Part of a small language model's weights: width 384, RMSNorm before each block.
Each number is 50 + 15 x the weight over the matrix's rms, rounded and kept within 0 to 99. Layers, rows and columns count from 0.

# layer 5 attention output, 384x384, rms 0.113, rows 174-207, columns 288-383
64 26 43 99 64 50 49 58 62 52 69 36 39 44 46 72 64 33 69 67 35 71 64 29 67 37 40 51 65 59 57 54 49 54 43 45 59 49 31 72 51 39 48 42 47 54 68 53 51 38 37 45 47 37 50 57 55 55 55 61 50 39 35 26 61 58 59 54 44 53 39 40 47 45 37 59 56 44 40 00 53 53 33 39 76 58 42 36 54 44 42 57 50 64 26 41
79 54 49 48 75 53 34 61 23 39 34 50 59 36 00 85 32 16 44 23 48 43 50 65 30 27 30 44 48 77 49 54 52 36 67 70 76 33 54 52 34 24 62 59 15 47 54 21 72 52 63 28 63 68 62 62 80 41 63 73 41 16 65 54 66 54 36 56 50 65 51 39 52 69 46 49 66 45 65 68 43 55 42 50 46 57 49 41 31 61 49 52 52 20 72 39
40 54 32 47 66 48 49 65 50 22 53 51 56 47 54 59 30 43 44 14 51 40 62 39 53 70 32 27 71 75 30 63 61 47 46 75 47 36 29 54 40 57 53 44 67 44 34 56 24 51 45 46 45 64 51 76 55 48 60 66 51 42 69 30 43 54 60 56 49 31 74 54 34 33 53 51 52 49 27 46 46 47 37 76 55 75 57 76 48 55 49 50 29 44 60 58
44 63 59 62 33 52 51 47 71 51 45 67 52 52 49 25 35 61 55 39 62 49 37 49 41 29 60 61 90 53 33 80 58 55 62 75 44 38 38 48 30 44 21 34 63 55 46 38 64 41 39 52 67 59 66 37 52 78 48 49 68 55 42 63 43 52 34 43 51 40 80 58 59 50 37 15 52 64 72 36 39 56 45 77 42 46 55 56 16 54 53 58 47 71 47 18
64 57 65 59 28 61 39 27 36 81 25 48 69 61 45 56 63 56 59 63 66 19 09 85 72 50 45 76 85 52 32 37 51 48 62 37 40 60 39 67 45 52 50 32 40 48 26 57 65 51 38 37 46 47 64 56 51 51 43 50 31 66 42 70 47 68 22 34 65 71 69 65 40 56 52 27 60 25 65 43 51 68 59 54 38 62 73 23 62 87 38 52 40 46 64 41
59 13 38 79 36 31 23 24 41 40 54 48 30 39 53 49 55 40 66 34 73 63 48 78 72 41 26 56 41 60 48 49 32 51 53 59 36 46 59 41 63 45 65 63 50 32 51 38 38 66 43 48 48 29 59 42 47 37 40 44 31 28 25 63 25 87 48 18 55 77 64 35 55 59 42 51 53 78 65 72 31 58 57 24 96 50 28 51 39 63 73 54 51 58 27 34
55 15 52 41 54 45 60 17 67 45 48 46 66 44 44 25 65 34 41 53 54 47 31 89 55 57 71 44 47 32 44 29 42 52 60 32 50 32 42 27 36 61 79 58 34 87 70 44 51 43 46 49 58 27 88 49 84 52 61 65 33 55 48 66 59 64 58 73 48 55 54 39 47 56 60 85 43 55 47 66 32 18 40 40 49 47 21 62 45 49 56 06 48 61 31 43
66 59 53 44 29 52 54 70 34 44 28 49 69 54 66 58 76 42 72 53 59 56 42 59 39 48 66 57 54 27 17 84 44 38 74 59 11 38 53 55 60 50 54 77 58 76 53 61 31 41 50 40 76 39 40 63 52 44 43 73 69 26 45 72 37 53 55 46 59 41 48 51 42 40 41 42 42 44 54 72 59 64 24 70 71 56 34 43 76 35 38 50 82 22 27 57
58 60 62 41 46 61 53 52 25 59 73 33 70 47 53 28 62 58 11 26 38 99 18 67 58 57 46 63 61 50 67 35 61 56 50 65 48 16 59 47 74 62 57 49 30 31 25 38 53 38 72 30 67 57 43 43 44 52 57 51 38 39 48 25 44 48 82 70 30 62 43 42 30 48 55 46 76 41 21 55 43 73 71 37 41 45 55 55 12 39 29 71 42 40 39 55
56 70 61 57 31 46 47 46 36 77 54 39 54 56 49 43 80 50 48 50 13 53 56 62 63 53 46 28 16 25 54 33 64 59 69 55 53 53 74 28 28 49 67 43 61 27 76 13 31 20 45 57 29 51 67 33 47 50 41 53 50 57 68 36 43 31 41 62 53 54 41 13 63 55 41 30 59 56 40 57 36 67 57 39 20 59 56 38 69 42 26 56 59 48 27 47
55 52 36 61 74 23 64 87 35 41 74 57 58 56 55 39 50 32 59 55 53 52 26 48 59 30 44 72 44 47 45 61 37 47 46 30 47 46 27 57 40 22 35 47 45 75 22 37 52 51 42 34 51 50 70 63 46 41 30 22 41 57 51 64 30 36 47 44 55 54 68 70 63 42 53 46 56 34 56 52 49 59 55 47 52 53 43 47 75 29 35 41 62 56 21 53
71 56 77 53 49 25 56 31 42 60 20 62 60 68 42 51 31 60 76 42 64 58 55 50 39 45 57 43 52 57 48 55 57 61 51 48 51 64 21 51 15 64 69 55 41 60 61 57 46 46 42 67 22 60 75 51 55 46 55 66 79 18 34 67 50 71 51 50 38 54 36 52 80 50 47 66 70 64 54 73 55 62 22 27 47 54 36 51 51 47 70 47 60 49 64 60
59 60 37 58 53 49 70 54 54 41 58 57 25 64 58 55 54 36 78 64 52 69 48 60 23 41 75 53 41 32 49 34 69 52 30 69 36 59 36 71 38 30 48 55 67 45 59 52 52 30 34 38 64 58 39 57 37 31 53 69 32 43 92 44 59 25 62 42 69 60 57 35 46 50 38 43 42 41 51 73 70 38 58 39 47 47 46 57 07 40 63 40 39 53 38 50
71 48 56 53 57 36 56 68 44 68 64 27 44 30 37 46 79 48 45 66 62 43 27 37 44 42 37 45 41 61 57 33 50 58 49 54 66 25 59 41 68 48 59 60 74 52 55 44 71 52 43 48 32 35 51 58 47 25 97 64 47 40 56 32 84 59 52 45 55 33 47 35 50 73 43 42 31 28 38 22 49 41 44 64 64 61 64 48 60 52 72 65 35 54 52 70
60 55 59 50 28 78 39 49 58 51 27 36 45 40 63 49 58 43 50 67 49 70 67 69 53 38 65 47 58 33 63 25 75 41 76 32 58 45 56 59 37 68 41 31 47 64 43 51 44 43 67 37 35 25 41 61 56 37 38 49 54 56 49 36 67 75 35 49 52 54 34 74 41 57 79 60 36 42 82 44 38 69 40 65 51 32 43 31 72 56 49 36 34 45 61 58
19 47 66 75 29 16 34 41 23 43 65 45 55 16 80 43 54 49 51 53 40 81 66 25 39 54 28 51 36 56 76 83 62 56 42 60 83 35 49 51 37 59 30 56 23 29 53 49 31 27 45 51 64 50 45 65 71 73 41 38 50 38 55 37 46 64 38 18 70 46 42 60 36 50 65 42 38 36 37 29 09 74 52 34 55 62 48 37 43 60 41 24 61 61 40 14
20 61 55 51 40 68 24 84 56 42 49 60 51 71 53 57 65 35 65 86 60 49 54 47 36 47 50 43 32 54 55 51 58 59 52 28 49 77 57 60 59 54 61 61 37 60 57 72 46 53 54 54 58 58 53 26 68 44 39 57 31 56 34 50 33 71 44 33 57 35 43 43 69 52 72 39 46 39 60 35 60 43 49 37 49 48 57 65 31 48 60 44 38 42 50 82
45 55 34 42 36 82 53 45 91 51 57 21 54 56 48 44 64 31 37 31 38 71 30 47 49 66 15 75 50 64 33 39 47 42 28 43 53 40 68 38 41 48 67 54 48 52 61 37 62 83 47 70 55 28 59 53 76 49 60 49 28 46 57 04 36 58 48 54 25 44 52 57 24 35 39 60 35 49 31 48 58 24 45 65 47 52 64 33 37 43 37 39 58 55 47 08
54 55 53 38 28 45 54 71 37 38 67 49 68 34 41 45 47 50 40 41 46 53 60 32 57 56 67 29 33 45 56 38 52 65 40 74 51 38 60 52 45 49 47 66 44 61 69 65 55 79 31 40 32 64 79 41 44 25 65 81 40 39 68 58 69 63 48 57 65 36 47 56 46 56 67 76 40 56 33 41 66 46 41 45 40 56 61 33 44 83 37 33 91 36 58 45
73 53 58 57 35 37 64 22 44 49 47 36 67 45 30 78 29 67 43 43 47 46 53 64 63 33 35 18 38 44 45 55 80 61 61 50 76 59 65 43 58 73 30 57 53 40 36 42 59 71 57 57 53 62 53 57 54 57 61 26 39 65 90 26 38 67 68 55 52 37 39 38 39 45 39 46 68 63 37 44 47 58 65 44 30 26 45 61 55 67 58 63 57 45 31 34
46 41 03 43 57 41 58 64 50 45 61 36 45 70 55 71 32 42 69 60 09 40 40 20 26 41 37 55 44 31 51 84 76 73 45 32 55 15 49 46 55 24 63 57 25 48 71 59 47 55 45 46 61 50 49 38 60 66 52 43 66 41 43 64 87 62 54 50 32 66 60 26 75 41 43 43 72 44 62 23 53 61 44 61 45 46 35 56 37 62 60 67 64 61 64 41
51 56 37 53 67 53 47 52 15 38 46 39 41 45 41 67 33 56 46 61 75 61 37 41 48 44 57 52 24 47 50 41 57 56 38 47 34 53 33 63 16 46 39 62 69 47 71 28 57 42 54 81 78 45 49 55 33 57 50 78 47 65 40 62 53 57 37 49 56 36 41 27 36 73 45 41 54 42 37 60 47 63 20 80 45 37 49 82 72 50 48 69 62 68 65 65
53 30 48 71 15 35 29 46 27 46 24 64 64 67 52 48 71 56 35 69 16 33 50 55 55 25 23 64 48 60 32 20 59 63 66 68 70 41 25 36 71 28 47 53 62 41 48 51 50 47 46 57 37 32 37 44 55 81 51 58 39 53 79 50 41 45 67 58 42 62 50 43 44 55 51 37 53 45 46 51 24 70 59 67 36 37 63 50 71 28 42 62 31 49 60 39
55 24 46 14 20 55 42 60 70 31 47 62 59 42 28 60 48 60 56 53 33 13 86 56 64 49 48 45 57 57 22 37 43 57 56 18 57 42 48 23 33 49 68 37 51 62 40 51 49 45 31 67 20 30 49 53 44 61 55 65 52 49 50 49 54 64 46 63 34 77 36 59 51 71 33 46 41 41 41 45 54 42 35 77 33 54 51 35 35 43 68 52 10 41 35 67
63 53 58 67 45 40 40 66 52 30 19 34 73 46 61 66 51 62 67 62 38 63 47 31 45 60 60 57 57 42 46 66 13 21 64 33 49 22 35 46 43 56 49 48 74 43 69 47 49 19 46 50 42 38 60 48 41 61 64 34 33 66 71 22 47 75 39 43 24 43 33 62 34 40 66 45 34 57 38 35 67 61 57 57 61 44 52 30 45 52 54 59 32 57 68 23
35 38 54 37 67 43 50 38 41 52 48 70 50 59 91 37 75 59 49 43 50 50 37 53 30 69 56 59 62 45 76 50 24 31 60 45 60 07 18 29 51 25 53 27 67 35 55 32 25 39 33 57 42 36 53 56 60 47 33 56 50 63 39 69 39 44 47 41 31 60 44 28 61 39 54 64 50 57 44 77 24 42 72 50 21 87 56 77 58 78 50 70 24 54 51 64
37 69 32 69 53 51 56 33 53 28 44 73 60 56 39 24 51 66 60 47 65 40 61 48 61 49 48 39 56 61 46 80 22 65 42 54 75 58 36 65 67 52 40 54 53 57 49 11 31 45 50 44 51 21 40 24 69 56 59 47 60 57 47 55 47 72 39 51 41 52 37 53 30 33 34 38 39 42 54 42 56 58 35 31 43 64 39 55 41 50 15 71 36 48 32 41
42 23 25 31 07 53 54 37 35 64 43 42 46 34 62 30 56 60 43 69 56 31 61 61 59 61 76 80 24 14 49 37 56 50 53 35 39 43 43 55 59 37 72 49 62 81 50 66 42 33 48 33 33 55 57 40 72 48 28 37 45 70 62 48 50 57 17 54 66 58 51 43 89 70 50 48 24 64 54 53 19 34 46 21 38 73 48 60 53 58 45 55 68 67 52 54
65 50 44 52 32 56 76 09 40 47 49 57 51 62 28 63 59 48 61 42 57 60 33 84 58 62 58 40 50 64 24 57 41 68 85 76 41 53 49 74 62 65 30 30 72 43 61 14 24 43 47 49 67 51 76 44 45 65 39 73 56 06 51 53 36 25 57 54 42 46 64 38 69 60 59 53 15 59 81 50 48 35 31 51 48 54 20 58 44 43 46 45 73 79 69 47
42 35 43 43 54 59 63 64 43 51 73 33 41 71 44 54 52 60 47 43 44 42 52 39 54 61 12 46 52 67 65 35 37 72 60 53 49 75 67 55 59 66 41 53 61 17 45 38 59 55 53 53 57 38 52 43 33 42 44 52 61 63 86 69 59 45 53 42 40 52 55 68 49 57 58 56 94 15 46 45 55 48 70 42 44 31 62 68 81 32 61 65 46 60 05 43
70 67 54 48 57 35 55 55 43 43 41 61 67 47 59 38 59 32 71 52 37 81 84 52 60 59 24 47 66 54 69 76 55 60 59 45 67 60 39 29 42 39 58 63 61 64 46 41 48 43 41 49 78 45 50 91 54 06 37 67 54 58 37 45 44 70 50 58 56 73 54 62 38 60 51 64 47 55 22 35 54 46 36 41 52 32 45 65 35 30 41 29 73 46 56 41
43 57 44 12 53 39 51 44 45 49 48 51 47 29 48 49 19 44 20 35 54 40 62 42 40 73 59 35 72 90 34 88 69 53 72 50 69 49 60 47 52 65 53 76 37 60 68 70 48 42 63 56 43 36 49 49 35 45 38 42 44 52 37 46 34 54 44 64 45 36 59 48 64 64 38 39 44 52 77 61 49 54 56 46 51 49 49 54 20 54 42 52 62 44 58 62
11 41 22 80 46 24 70 66 75 50 71 85 21 51 61 37 16 40 37 53 57 74 49 18 62 76 60 46 67 52 60 57 54 43 63 56 33 27 79 61 65 68 42 43 43 61 71 68 37 19 45 64 41 45 50 53 71 32 43 76 30 25 60 76 41 70 54 49 41 72 75 50 40 44 50 53 67 60 73 62 53 55 53 47 34 51 59 79 43 42 44 24 70 54 47 31
58 31 52 52 40 68 30 38 37 36 45 43 43 54 70 56 53 63 51 57 32 54 45 67 61 61 57 48 77 37 63 54 49 30 22 51 46 47 35 28 74 42 57 43 15 55 62 67 35 50 30 62 50 60 52 52 74 62 34 44 57 75 48 24 42 33 48 59 40 65 55 25 55 52 27 39 38 74 26 32 58 47 64 48 47 26 56 65 24 45 38 29 54 78 09 67